From a checkpoint of a small transformer trained on Wikipedia.
Size: 8 layers, width 128, 4 heads of 32, MLP 512 GELU, vocabulary 2048, 1.84M parameters.
Architecture: LayerNorm before each block, rotary positions, biases on query, key and value, tied embeddings.
Training: 122M tokens, 4973 steps.
Each number is 128 + 24 x the weight over its row's rms, rounded and kept within 0 to 255. Layers, rows and columns count from 0. Numbers have three digits each. The size before them is the row's rms in percent of the matrix's.

# up: layer 2 MLP up, 512x128, rms 0.368, rows 193-245, columns 0-127
# down: layer 2 MLP down (transposed), 512x128, rms 0.182, rows 193-244, columns 0-127
up193 109:133127114107153189121114113112120110093132116139181111141122077166148079126075123126164112129199076118116099126107137115123105108116119185081127149148138143127165133105123150163116125116094121146107143153127125175162153142134107107166122101142134103108139109150125098116157115132074129131110149119106106151145118123111135138112136114178118141133100127129116119156119161165101153150127
down193 103:136124106130119098107116156116131088173145123155121130128092104142113169146129131116146171174114105140102169120167160136094116148111116122176128149107120155070100143139149151120114147142108137129137150100129121093159126090143135136144136119102114162103111118097084176125164095113117113104112112158178158161116123137112174131123143108093103156123119110126069168096131138138149115142093
up194 094:096140124166164105105112139128117112114125156142112122136100102136118124100132112160146105121088162135131146099137097133133129126119122105108112159167099110129094116148092091136108150130121086106101177129092122124139091157110091135159087135127123176174113125143149128162077111141104132159145149150160123102112156145159110182138132152106198110109161097163140137099109139096150142116142
down194 096:134097161164070137093130126157187095121176131123150150105099097140142104119129151160129099138131146119129123167147123097049130109114156120102134142162128136132146135176108116129093101124116127148155119109146132138112102149123121121121110113162130128139118126092134117158099137131125076122101141109161148128139146130113134164127136137154161129095120129090065146127143089170106179155115
up195 100:121149169109139145144181162105136139127135151127102126086137105109118122115108131111073144144110134146097173130137121107125119106124156097097142145118112125141120111140139164143149091109113101145184092113123103137108128100173124129100098127077143131153182098127140162149122152092124136131157162124105125154135127158156189099135148112127102155120157095147144116135078128176147079128124
down195 102:120157174090143166128109121114140113182164126126099118141133121121128084132114148115116129106151105139150110128131094145191121148146122123121099099130106121119099130128096139087132142128153151152129087181109165119134130108111113116152109129130094166144113136156128075102124151088109095131137081123076133127171158108171123113152124111159188122147153154105125146156135149098102107140151
up196 111:123099110140126162145105105146174145161079134146140165115124114124141133067158094109109148184097143163151142128090131132156130136098147099111109131118149143127101111134156132149135079080125118137143147136126140148161155169104119154144096148133103131079136148162114084136130180164095133139137119172132114135156127120136100091140129136141111107159097125106130107144112129149106164108180
down196 118:145127074094097117161104127119144094143097142137133160134133134159122155151152113097152132124148149054134133166112125146141162148153123098148119146108136134155086130070166076140151117121142145163144114110170142110131121128147127145156129116099115133133147142137113063145102115139136107116082101049149123162118113142114146116139151117143124110136138106118150135109153111188133131110119
up197 098:111118105149140171141133099141164171094147128159163142120153157137149156113090084172148164117104117112105120143127099119138160120112098132150119121103140117118108115142141133149161146148118118151116110090041137117073144122133166143143114135097118117150137106153117116122099143126142126130129158106172125101080131166178148137140144108097162079081106165113130146154113129125132117135127
down197 096:102103130097111151140170133171127118133117136132131143159104153096132097161111108109126100116098127117125157181096115128123116129141091104160140134117178181109118103133131160130111127129133147112107104132109084132139153141099175133130138116115070170121102142063095112169156145146162123140113107147166142139097120123132135095138096116116149131154131147096195116091151118120122118171135
up198 096:138131140124092077134162140147179100133136170087175133157104124140100112111101117131132117116117125094138130165153148140151077130102174124130141109153132142104087137134139100130120128149120163079169108120140136104157115155107110137109109134101124123149130060138151174147137101127105154157160116129150142138116108071122139098122120090090148161123113108129140102105153083148156134127153
down198 091:088145159105157150162106103071120152154111094122122083113147173169173156148106106157107139140104129146134107091106197101099156119132118151100128130111098101137158147157101144118127152111148136148102151185157116075095123095134168130158119124120137123132120104113128123122102102147164144095122147157129092146091114151148124113146123088143144116113103125139146137147153132135099125117126
up199 100:138132239097144138131095142162126112134127103091120155151095144151100121119135103104136147110134096149143161133082129135165140106100136197153073118119117118146146132170132142144126129160122165106140120153151105111141155119116111121129093153132127110148161132146114138118118076159127112141097123151115158137122117130095095160109127131073112143113129129122151088105139102152116123134118
down199 095:155161130146109104140132146143088118127144115162102177143150160160121148139126123112131152113099138137128112108139104142100088107129131113112127171134106086111111106132137147118100143134158098121160147130173110099112075125159115081133136139172119103098112156128108091177153118104168169157203144133140137130096148158124090101161130095142140118136111103104147110129114132121127142082094
up200 107:136094140168104103160146131130115140106106082074161096135157123131134106136118116148126145105161131120119119135130207142103103128110136117145133136112091131202120139097127147155135110099176111163104129137116121116123105148149142072105098129127116181123149125131108107143120156148115164181134154141119173107128164107112103110134140120122139130155074121091116169125105133131144141136111
down200 098:121122156163103120114174118138112146105121086079153127115117123135138107104090157129147128102168086083159108153095151128137131140110087078150133109128114122161140132099152097097151148116150109120099128129144142123102139161129154099122122119136098125139106098117121151149121096151096169117103167138154168126144145114159095125185142182098138158166126124122163137130106127126073126160141
up201 097:122118114093094127109092148131138152106152186117130152106114107103147115158143144192110172165096135117185143122109088169082101099124146133130090119153148106114125134144123150163101110130135119163149168099110120181123126096153116128157102097139106111105089100115137106148084122113132135149137126106137108085095120125149130104138156132155162116131122104153153138166092145156124131111133
down201 103:177164151162143171112117149113104138127136123121141113150112076133179117168149115111149127097104136138119138129131125113145139169094083150096165093105143101115114152126138104130183091124121156132123118123135135159107140138140112105138092156110109103140167168126110135109129124144101108132077156115112117162119115171118108128124159103093050130170091091133149138119128152139121149145134
up202 102:117141165111169153160173135096134101129117166103111158134091082120122128160151169137153113125085089140164138149141123116163143097126095113113127145149124081116125113158163132141106122078111137138113120155114115117123139103132108109156100161178109121105126166120115116103113118189146117137143140143122136117145147105069141154158124147053117123173126126125139101129127101118129109155111
down202 107:164161128139150128132150088099112142113123088117112124125078160125123145117125168125116113120112165167172141103126133150133101122053142144111150126094144113149102123133121104145125125137113101177125136143148142158141105106121122094165106182149082142161082121085145111162095145111146118142128118091146186164142122135124118138172130141077083128127124127138159135135094140125134116114104
up203 106:134113121127136125108117122149102108128106170109138105122140134141171132123137115122149157153157118110117113096082132093181153120199136145123112113147123128164168136126173168114139120107176125122147133106108120123115075172135177163127076137123143144118123126126081137098143121094137133108135100140097134172130099148100090108096092123164151147123146124116190129113122127120158110092121
down203 099:129110121184129126151100163161098115149122132130145144110157125161110155125151144156117118139111156147119142102138164138102126117066108117145138111125128129133119158099105092092085103078156087155112125124095124138155122126148134089107154118138136134115152140099118108169139124170118099130112129115103184111116130103187162137144109144062071143157101158112138108136152146129129158115134
up204 106:136159144140159159153150176162120103122120127154170101140108108133109114130114167128122125146137139143114162155115101128114106120116145123095123142150125125133177141152092119102114147126098096150106100077083115157092131122153105127104122097119122108116132146123153124122088165130166078172112124154133124106141092154144095120087138195154118133120138109084149117157116129165111159185135
down204 115:115108129070087109141129080139135102178121143122123132132129137102147115114097114129123143113132110129140164088148137148163124122116099112134135166145134092130127143147171125114201126138107094139134151119105102081144089133119130087145155120151097125160095177098158128099147114117127127106126130152159098173132108119143162132157159134131135127123097123145097192102091154118163165144119
up205 109:099133087143114162139129110172142110093117153163153102142134141131136106159141121113145121137080154120160132148141150086129113124111081139127103131106155142146122094072152117112139140123210104176161131107099133134118104131105135137120146126149143145145117115151112088129117162121121121163114168147187111105133159151098132145147163131135122117127085104154175155134107092154104108157123
down205 110:149150160094118136120108138142157113142146133144122145158140085139154130129133148091117110162116105107137104135122116080120110097142108156101169158102128107093124085091169104100130134155145091098118133118086104155109131140143119128112106153166139135114113100136106139163155106162141076124155096149090152104141123140149106089129111169130157131178170097134157169129083140127148141168141
up206 099:125119133125121153112135163107145146147151101144081149101101128096104135124090136119107141147116094075157125102081134082110112139084156123104091163124134126122133154133149168162123115163129184133157115138138123098122172105122101093181153174142138119130151103132146141096136171151137123111144126119150122148137132133096155159154126142142159147117097126126191152116112099133099139101086
down206 096:107115143150106131134108120154092113141129098163140136147170160109128139118098137129131143144100156090139161072109102105168140125122144085130127111116118102158155119125092068105135156121113104135124130160108130086132098083165100138180144155129136156106166156112126131143114120109136127191152134169129098115115154111088122101101129158120148121175137116159156108105107127106172136157139
up207 102:092104125152092111112172108151118141109135128087141134141164102141153123107102131124143170107096163109140161120155120150127135108148149154104143126142100129117151144150110160145152085143159137071113086114100112114151121120151132097084136125131142153149104146153119149097169157118115178124122068117065123158088143161103131155079103139165098151154136133133146119132137141130122150106132
down207 119:137138127134102127116149150176139169138156102084131112158153078069107153116145125136115089140124139123132124123099146135090170098105115143101138110111140144098104153096167142114112145130161131096119133130087145146173137104143157152144126095124157138115163146140140095099130117119141121110107148115113172109106110162136167134058162152130090156131109105168157124127119172098125107114111
up208 095:098176138124117122119143148120155076120121140131103113141082107078083137106149120085102175162109084151113158121164171087186146137107137148114125113134157119148125151128107124138138177103108132086140107138083127151135114122109135141121099108169111095108098164134103138102108128117103170130143130098117137139136154130142100124142178134148135083120139137114139159126146101120134087148121
down208 094:120047144111127097137136134118132131117152112138131102105161155125143152117146138124119138113148102153102121139112108149159133139118060148135079138120148141140132052110161090128118121092155107150160143120134107154106129092115158147162190129123092111133086181133154157097113137112122130116131106163121120116114162113129144152170088121155153120157127126129156113134170138118121128105103
up209 094:133074124118136123152088157144111185088104136144100124154095124128114095122113119160101164108132170108155158148142180123134114127083120104109135114101134159121084134157139157147063184127095133136131132147138144101151125095132132109145088121136116132115100098120128157093089098106149082142144096111146143127122090092139165146098114137140149109143104126133145151116140123161110122139096
down209 088:111109123107108124113123136148139141165101130122107109077138120104167109116131143137114096100147148104093117092150090140103123085148163088090162133160126151141140129085135146183107179118096111132072145121130121108142125159132162126128094108160146108108136099160141150098110140159141153127172127103113136118123094105155111115146160151154160140166161148117144130074165153130118153114132
up210 093:114096106160146129118079104118180115095155130123124088149129124175140130122141159116145094172132159140127159135142137116126126076156128101142086094123138145099092109146133116153111134108133101114131120144157138168145136120153169147148089077108122104141086134123112179114123106102165102162175140122085160120127135138112135119108073147145128096091114102116084136113115133137104121153141
down210 088:132115123115129115154125154148138147146149126135136120140134078116152094135140101094155172100117098144127127111117100111126109150126114159110159186135095096120174139128141155082151126169063161117103106137108115132150125115074127121139112165121168118114137098145142151120132141156088131124099154106168140137123079139121164117132161170091123173146123134140112139123110167109122106091078
up211 103:136096177114087114095104113154117093159130110137119134144127089073158134131134165140107123093134157096133132134130160097147138166105108133112117123141100133167125116145129137115137127149101123158167131170144111123166136170136107129162156128148057170181126073142109139080132142116129137170107145154116140130135155135146127128139128121162138139130067124165097163132133146136141130099129
down211 108:123129152145126088087136147133095145150138127177135118150159126104153104130112162102131132166150107169114196107126141139144157148112095141079096099139094146137122116066117110118143147196096129146172108119113112083127148120129150107157129117137119116112109125147122129108123096121139084182139159125153094123149177131136110117160090116151118124152092150117139141109130106134100118103133
up212 102:135131122115100127109162155161120088108125155136157152129119156138131137148125095159091116193108131139154110140092129110118099134145134129145094128138125172147122132170145133140079126158157156134084086086097107125137112090124120158094110111072141125136103136135116096144097138155085147152141155130102086120124130151124101157113149129075134119133136110142142145145102107092182122171095
down212 094:147158105125109131091127122113119114145118127136127142107114154140162104178121096075140142124110159188149154142122148130130124128187094117153089124148101161108113124174128135131102128126100119096122120084143101096125112100139079132094129118093138149115143127121120123112153129197126112165091125144148135130131114122149148159090132144109144146100102150113167163131090091161147152166090
up213 101:155145112107152111095130104098140106095143109114163131119100107133111139167097124115168150135117162147153113122139110107172130138148091164140104125147114073096172137123174119103139118145138130118110129169095161147125125112138105131108095142092125104129153129166146097097140093166096155134121178124138140102127135162125133155180150111092156131140128165111137133077135127109076159097103
down213 101:149121115080186099100125133131135109142100115116115112133110143121161102125090124099120081113120146155127099136187084134141132109115101128101114110130137092128088105113122122110167171128145167107101122151129167159138112110123133182121075130125116191136112124152171154149142154154119158174159175144142120147126132139115150149138126115131156110125108140105107076102103132106146145116120
up214 100:097150129112133120152147118113149113141130122162148117157134129148166124173127104151072161120092155158108100097142118129131111147107164086155067137084134140085136126091104104141133127141172110174147133136087117095128157116139122116128139125123101158122118075139123140139071172127127149117116158185111108099141146117142169161128114118136141130105093141130108131135112158097150109095157
down214 098:131108113136160151146125119129117141140110123165123123107169104164137111139093130124171124127145124160114123120102147099081127117110108142148163156128134133176122160043114109109116146105163122105135113125149141129122154152153086119115102152128089132129146179144104178171104102131125119091166146097142135102128139159123111120115096117100121141151112151145196137099107129096147102102093
up215 106:107166169140113120136132125148142153137163139146168122156133133111106102117085127137142128105110084158071139182099140095097124135160165113091103182144160152130176142112127121118146125137141155129111120119103138110105133112139118097127124128166122150130173114115106096085142109112147107135125116158099182096136118174131129096089142084106102126120159154100150134121151112117093161150142
down215 104:089125109165105111149158130116140093150114126138145112089089102110129122149113109073148128144110132104117173180141082167104126142126114147084156133125126144130170118087153140129122147112147133130140141114157096138149134117157135170110126153120126087148140093091151135115169073123109140170125133137145129127122142183137139142089123126120128110159082137150154143089131143095078111168139
up216 104:153181094151141156163137130154085206142124108109079100131142121156150118172132117124088118133143102099122142137095128109152134123112111128130124124110137128124106137151108097101144145118129147110103149159128128133131082108134080129122073121139133071130122140136111150109108164116126168143131168150143107122152134120152090095101097119187151121125089153135141165123092143130149165106127
down216 106:138128153123159152132117090109146139168169123150132158105095125122172139133130130120113120158119121083098127179114111177112153116100110138070121097138120138118161136095167181103166075140134090130086115151161139138158115093130135114187123144124142140136065143142152126121121112144082114102094134114140135130127101153103099159144165146129117104122094135134136126117134150106098119115142
up217 099:125125163095130099093153130129145130155101100121137116144111104136123151155126147149080137159104105119122143136133118103123114155109102115108100151162144127108125135135159134165105100138113091135173129109182072148185148146140154141121112103111141111126164156179106139108139090171147142129088172143112137123139117152126115078164139095102157148127126088115119150124175116131147176094121
down217 098:119084152148133111121160153104131110075110133114131109158124150131122130171099137165062124099161101147148124124098136124103162152098152175142123093167128154114119115167107119129098113094099106103133121115168133136170120102087145172127140129144134090135141171117149140132137099116155106169094158102116151133142114126189088129131172123145111107120106156137143136130112144106093125117130
up218 104:124147203080130111130083157116153129095107153141154124128146071106138122120112133146101115081122110120127106113084132125144146131129134118146109179133142125085144129140119152119135110105198091130128105162133123106137130081150104139116140141124136141149135129117129059123089169150183143101101152134165132121131120143120098146146128132124148148123097103106146126118072123095113135119158
down218 098:159097133175139126118151133074145155117092108146115103110112120092097117111128086153157127105133130111118139129086095137118117123119121125116142133134128143137095114084116097143151109084139088123154127155150102139106186154140126077121123138106151143132094151151188155183128084116145146150091136141154128136130170130158157151129131127167154110098107119120169134125123167149113138156087
up219 100:113140171110108116126107134104127123129148140110086154114096133158152127082124135109111171097113135126126148124123143111101111158110100117139132114103156104128129104144138107125129175104133171137168052130117109138074136117143116107162141105126173147128167151177113136079195118113141108103078127091154122147135139155166131139091119135127110083112158133145123161146121139134112157144136
down219 094:144132139086107135132135109124133134162143110158075146161148111159152117121125173091131102119126101144132152078140148161160112109132081112164158125114143105122115094136117075132141122131140159136119108145120149146097127121139115117118153095158132150089158123156142140088159107143175119128125140071146115134115187116183140136119083151119121079122110098141131142096130073133137151153130
up220 115:097130178127172120123110126107123110135110082133124115152171148141176131152102098143123160144090134161124118099127196080078124162128117115142093175116131118152150123134133155161147150103138118129110141112126102109108129091128114122107146176141102120093152145139108110096112146115114151113130170124130105076123137164117168176130148126143118134135105104174156139150138151098122102100130
down220 117:130108121156199121069158132122124111125130150164109143156141157110155130134113136111109175139156156139121157057152119108094135129111107129119128147097123146146115126051052136130154156159151111112103124123161109142111110104125127096088159105156112126132140136133138100166094107126126120101136135139155137147126132122103136147133113158150125136140112143159180138110126133124136096086108
up221 105:091097130143161129119157156127129141120187160112151141132109131125117124129113141125139149102098161151157125089154136130190140098116108120160144142129119124091157134153143115119140124177134143102167123077102111085139132170107103161183125159137094139122119120149140078169124092158111128132092130155108124093100171153142111136090098111130146114121083092126145132105151105147109113129105
down221 102:136110127136061115126120177076131150167097160133133148136112095106147111122124131192096115105122152130126129126086118167113147145093137139133148110145146130093163145091141171117160157122093114126119134123171118140124122114103099143162115135148129139150103126128120098117126116130141136112112152113107121121144147073123157174146130179105159125134108097119124106107084165170182110132095
up222 099:110126069164130127091122130134135087123149087106095084180133107134147112108147134131101154153155128185122133115129142093129107133088143127121116153142150156156094152151127141158106104080147173133093137121137099098127139129117089132133127085106127121115168125097154163127114165129143141157121145124105102119112143151141167117129134115124136164142089183095116169156141105098141152150101
down222 098:162138134111173108130122133150088118165117159149133095109121140124168115136176063158132129128139141131118096121131091140141133129133135108156123106130150117125106076174051131091136142160144119099122147104154159149154148103134090136109122114105128119124080110136143124124143126137175112101106095119153164172126108110133113106149115135110109123113155139120149113146136153130092145205115
up223 097:135088145141125110161138074141117119074114125084120127152144140118146145176151090146143107094123109116130137137119151121124153148121139132136205116140116148139142123099152131111164154139113168135141117110108136107107106126139155136139123122143152125096146129172099072122157104071125166181133130100145105098131167174117117169147110111117099160126145165125093137112154114082136140118143
down223 101:138134122120135137086077111124143127135148164145116062140159102118122089139142114186164103134150087085124140152133091138113111147134155135117153095111120155152113146146098103126137138153115143139173133196171157134150124105097091119080152094117158154145149151147118104137125116159112156134131161158132141125130129131114131130142145105119091120072117129102120103116128095134140162092099
up224 100:142115136114166153154078134118110155142102121149121171102118129102138163143135119080122093146135156168145158191108153097123140109141104158132097132142113108126187152156109152122159132104111144149078137131125104141134137128156133078100090156144145140134127173121118093147152151164117149088133120128127111129156121161134086146148101118101151129135117143089148116089142106148120079149152
down224 102:115090103144084187138151150141119153128129117144127139113109126156182163185126146145135141096160080155097111123130119097105135155108133145134083142107127168173164121092084079107120108104137127126191125148128140121123145136141144127133118121180123090150097134131130140131111104160132102158145123116092140077096134110147149111136158129152115111131096134127141083144127122090130138108122
up225 112:139100126116137114112129136131151167122132184087150094135118124090156153161107144155110127147124121103134068162141133095135134098145137126136157085119176083124088177135110136143181124095169132191107119139090108151111164148144169136132112173141119104116148122127165133134134135094141123136144148088155126150102091127090099126125170129123120094151157127109124129112133140130119112130155
down225 109:142127116190152114151148144092146149084127101118144159176136116173189135137127129125148135132103094096129131120161146109127155148151162110171095119082124128103176117131139065093114137087113106104154095155098137106129115100170154111131138130167110106099084165144094153138124115112124113118125142138141127124097179130138128121113096117147118121119138130163134087152101136143121122126121
up226 102:166108134130112086117144150136151075119113125158149164125130148155123131163106127112115125160114151114146164117132148092150126121125144153111119090089116144078171142146124117127091128135117102118069134110140117158120063134175084134123097167082157136102088086151151130097116135120184112152160154123117159136098151118110128131100144134139136122125141161137171122117135108122139160098143
down226 106:128155106063142169143075154168124112143103095110152107141121097116129132149116142089129102130141165128097117142125125127096170107124092113126120102126108167120115124143146127154117087105171168120156160116132108148155160114091120144160137126152170136116109125120120042174100138087115128121131151139122109110149134144126155143133138152100170148123108172158137129115133100123131119153096
up227 102:128143101089155108097109134080172139121127152167114164092142106100142155106141091157133101125145144103090108129146144120178150121116146125133100149086124152154139148116131136126139110110105135122117108157102126107133100140127110096132161186093142146152134120135125168151128112141107126132074117094154082144096096155170131194104147146122139122140149115095105156128131143152136133122186
down227 110:129114137123152098146135148122130066090132156124151167165080119095129160145151154148158112115107143121115147171133073120131101118127140116182128111119155141145114145115139135140106116132098132135082121119117126146175101137220154144121114141143128137108136135116109115138173077111110104107119102120126129128139113146121129129158126170069164158128108134119083133120087117120133142096139
up228 104:116079122149116153109108109098105094112191124155126107133144094096145116143138138168143126118122136177136111156156155093133136096089153157135103131121117112126122146112109125116093117142147051155081159177138127156145112138138109128147116174133089125116168180122138149138114142116134168148155144140093097102115119106174145146123139125119149093113159160123146145135119085134137148137126
down228 109:128128117168120150086066147124137129124156095133134100115168106077147127110141171131147117090175146088132125155166143142095162104112140132139089108095119146146130118115110132136095136144106123097161103153116119117137123115164159140114130142161052082088152128129089155145154149136142145160097150136148182111144129101130111107134118126135134121124137151142130138126166138099151080109119
up229 098:111144131152147141143130118112096110087112127100124135102125174094131130143181161124095110131148122059144134099129146141095097116129164141099114133149184138125154132112151082171116112139076129111169133137121133151137151156126153147146141143137170129112127134126081102132088139157144086129149099113143116126117093179123136136192123140070092144111118111111148149141133145107124146112134
down229 102:132101104141153154111143149143121114135122138084162136158151137158107103170128147144155155132099121158126146091136106067103147151136147096165136105163098150100109112132093138131182120111079107172097102137128140057147100110105084110142096148130125111116095148109134167121141130170105138162154160115131160135118134105099105151140114097148149113103154128138117157149110137148117118149120
up230 095:172099126158150120105112072186168151114166136089163107127127080115134109132129101118141125114139134104140128125090139138123124108089104117136084139163101096140111083130126115138121103146101123128098146119127143122157140156094183178109101135144129131146142086097104104114100123114117123122134183138127115102142171126121124124171147105124127155127115170157113181102124130106158096146137
down230 101:111149146131164153097158118146172114117148127137126131126127144091108144154133139143131104135119143103133114123135113192174161130110121128091121153167100147145090149096151092138152155168101128136073115120079106116143111154116136152101146133088101112124203128124139104115120145127146101084105131097154127144125051137123118136131121110102162133110129127131114148107142082165133125163128
up231 111:116086098135109129113103148105125096166140111149098126088109098110132156115127153128122106125120158144117168139134149119122176106109110142125122110130141142132129149201140121174104149112134103115092120147101178127100158117147126111140155096130163108112186138155110160131119113077109172127106145119161141145095112146116085137117139094125136117113090138088112179078149120132125140168118
down231 098:124106127145127142152120141077149099174121129147102108140125127135152114137131119087134111143144171122132179160138118110144135152107112100190139152139120106157173096133083132143102101099107174166129112085159158131088131173129090145153123154096135130108104150131110115142119100095142150181103087169133116132104115119124110134108101101132103110145121133117148102131101144154125124120188
up232 094:139126134102123110104116133138108106135153123109141135137102136120103101129090152143168128121153115133091113122150142070091116149184141121120058104123133139124121151094114128159136122150140136132136132102169155125129151144109130138162120111126176091108135103149160168115121156123054109145135130120142097117143147124110141185150138098127177138115150160160100169159161092099144139091110
down232 092:097125104110145148096128161124079087154095091120101115105106139118113141126136127152168138166147179054112139123124109138122091123158138114141113143137165130125083155144143072141167109139143112138107124142150157132129095147165120119109137124162145135155102104144162162124129117124147145101091094141108126180125179150134131121135111143126123124116101100129130178150167108088103144119104
up233 098:133130144143131091103126150141113121130116119131149126145133107123138114142146116133148147129131077064139184111135145089101151152092110143124141127178142096129152152091158112135155119136113100144125110091105133081101100124150154153167130114185116107125130142089116182155120160151108144106091130111139102157188114150134087126110153169101119118132102141113109128175115122169107149114105
down233 095:136116143149125155135135110114119130125163095127149112132125162137108122077131173128138134132102077160168143155122171095121149086155110184148136068106130120159135175126118105155104135097144145101104152171127134126143110127109156117133132098136093084134081141104136139133103122152116137125154101103148137106112125170155116140132083112122144129131117198100127133102113107086158151124157
up234 101:096121105091163155111157105150082115108110133148118085167124129131089148113107142100126113180121138117140110152118146138116161136151137135123106147139139115161156131116138103141146167143100147142156093136133147150103118131120162137080125128108077125143107106137111108108116127133165128162145128113154127093101113158157143152100144134158087141153132145195085167115117108073144095134182
down234 090:115104111106130138121146102134083101103107121146134113162126122134124173106141173100112124143100140112091151096127162184099118149122158121120130168103130150130141103060129103137107106108114131095132131140139150138116128108128100128111106121160102121137125142166142097150097155079152173135123129175133102126101171115157116130109124158148122155150126121160161172110086163141110098181155
up235 106:130107145173143129074169142140181137115140134096123130061122144128146161182099136104114124116076114092138120132133131123154133097152050132133126085139129152111102142160129114120143149113113128135092152114182146128150149142147121089096120189090103125139115117152132128138118164146135096136159106131105122147185159130128116159124139134145166131104133136141120136126123157133146118110135
down235 097:131149113135130170132123113107138178154110158128137142105144183176108146100101175122127105120128119104076156151115123132127135158119090116166107124161109121085114127098142146108140157116097115137100186119141153120127150084112145131130090128077172138108145142136121189141114129103149120117145122134071137147106093132165165148101126125124132093090162102102155124138094135121133119120116
up236 096:163113122158093126095098159186163143119070101143110096119118141118137122106138163138097141086110105144148112130122154127146111127070155096126109122099100115156126163109151133101153111115143135156115120091132124137088130119135146080101119125114189157118097120131159134138130166093127140120166131135119121139107111105128171168101155102163154129140133158119068118107164122130130150136156
down236 087:122177084100135112161131134125107144099134093134118140121129097125113154138134115146104110125106058149131109104102097121116112145090142097111191108088149138146152133130132122131140140130112132155163094162153128107109168157103217092110125093171105169133138141136133122166123088129126126154108110087129172124158099104141132144131146124158141123115163120115156118126123148116144153114110
up237 110:114133143167116148095132173148152160068088146138118148079125141143119154118113145178130114087106169162126110105100170115096157095119129126109136152133116125147116133095195152140126097157142137148138143114111146093115116153103112097129114160133144121072171130145123106112118112115143139140139164114127119140142081159099118120102096121150140121097142111128104099129176159120136156101103
down237 106:166084104132104138129160145122148146108103105091128091143120161133127144127138116146073103167138087163113132152159092158141138100103143186118170110123136090116157094107133047154150137121164136113148156121125110116135106145122144133109133123137105134124127090114124134141162133131145172117085130123086157170130090142120128099134142136161111125123078141122123166109131137173141142110129
up238 102:170130117170172157095086145157159095133144123157156134123104135155092139156125151161132172119081096105123106120111119114119151152065145098141117164122144087117123172155116165141116128095106115126107151134126121150123106146113096123108149115146138137112098164173151103123089117141104123144119184127149141109117167125165121129111130113131156132108109101075086102165136127125134107125135
down238 102:149074088094127093124118183120095121159138140121153161095120071154117143131168135116098127093127120171158150102116103122132114118097125150134129164117133130087163104142114143132125114123109148146132157145153127113091166095125102150165147138143103163096131100120143087110121146096137143155165112107121154174115103075137127137151110141138138095123157125096148156154110136133124159156088
up239 099:145121166118126148118152134161104146118171144118141142138128115174133147152087117132105101113151093115117103176132137128104100160153086119079158115123181088160170137099118137160130121143125132119114121092122101139118132177097148136130118153116121136189138067146124102125124123104110126101114125135090191081118083131136145137119110134114122118126083128150117138148142115116168157162110
down239 092:172117132174137139131151117123105160092113114142131120160140118155124122101100141074148156130161121142144131121121144145102077155101112122115159123181161138194120145091122073105126149140119109124115110149134165144137147120108150128092133130086128102184137061142123132118107119124124099103136133110120158156123130117107116128157122117098148120154098137145096127087166073145122151152143
up240 103:137114140103134146136142125132123181127123106078087120147118084131139169144123122172113161159101133100144168143133102129082163134087127144167153128175140131162112115155099175123123126159134156135123157082140140117125115162117107156155172119130147152170106095126115119161139145118124118150058107125145116105099160118126134108133136101107122135117120130098102121127083150148160158151166
down240 105:136080127144144170072147135136136136152157082137102137168151139142126156111116136117112124168141132117113140109130083124102141116117111127114089118164113157118151138100109168147153131147130097127123129181109099115126103181169141139120146124098151134159113131146149071104090097156108131134107120084110107107112150112168127098169135116126176119128092126127152149135096107172136128084157
up241 130:061143167115155148165150113109128098146127120104159135159189130105155117155111100126130128128121131180122135106121168103118123128112149106113092112095126101132174146095101115160133164113145069176123149090139111103122098139157113113135140105162130126139165121123101100105112163149121133139126129158124113088150169159123170144104111119134120156133093111161166149147097128109145132117116
down241 121:102118130151148117089139122121149117173138109153157145126177135122126131155084101129123144129137094116108150132120135104082110143114135115139109100118114170160155116061109117158155154132159113138106134143127101140104142126192103140124117125126136126157138119101090114140107081131142070106141128163118143083115129154105105142110114126171128144189133149159197146123101120101148105150133
up242 098:081143103139120131129137166151152070118138157120155140161129098164063162151158169112147125088136140139110151110134134150107123168124163153142171134117131123177143149139112114138110172152117060119120131118124080133124085084122107098092121129090103148108133139154104122158117156134127082130136116106119125111111127144151115135120138146146093164157165127124094141119114147134132165120120
down242 093:146090212098090100093152136133144112160150129159123106122107159123143115106118094128133143156122129128127131065143142157156132102154177116131139153103137115128126093084150134103097089133091107103142151127104129101114118119155132139118130144132151123133127128076171136164112123096149129098118157150117172145164134141125143128143135064153143156128100098106157135117134103139155090137155
up243 097:099164099190122166123124122102121131139167145147110115089134115121123139123148153152169138102140158140127150113106161090114153135139121094158121123095115137126126079150105151173126113112099079142140130118112142078135094131126116105145122130161068179142122166100087157121105177147152153116134132148146110112129130110141090106136143137146166139102170114134115140144086147139160109136163
down243 102:159119096107121153096142105132121134092126106137120129160129138135148074112109139136143141178148118140089117081144161159141106139091095149179154102080107123119182122127153131164153137151098110085081106161148166103099135172089123107146089138118115141144113112137153165114143117153118136132133156132092127156109151156114136156104167157120114137133100117119156134139107106128154125102088
up244 101:139134113082101141139105173148122144105139138127108149142141150141075163138128078135150122148161101095123111109180137117156099053150150167119119150144135111127152136122147154180144120123132126170138103098074128139143124147120065108137155117097141153128111109114093109169131090119113097102118158145119121100105141119134149134111131122148140128130174098083134164116138135113131148131092
down244 101:174139159121111125147111112112146182129089094108096125088143125146085111144133146109169173121135121122123142129114152172137143150139108122138108108126140172168080118118173112136100121127135105117109124099161096142129127158164135090095123155150153112135124117137123098100136160084118177104125131128150106124144126149161155114105122133081084118148127101152130107096132158120161077118179
up245 103:131122127145121109128163134131123108131139120147105107147120146124121124158129103111134099143122157143085099165137174115098139159158154169130140090171131122142114150130155132138134116115124138133123115146116112125096175111148161110130155101130151173094086118104155155119115176083145077105146102123098088115175119119130141139143125120085103131153129124074106127069126115175147142082178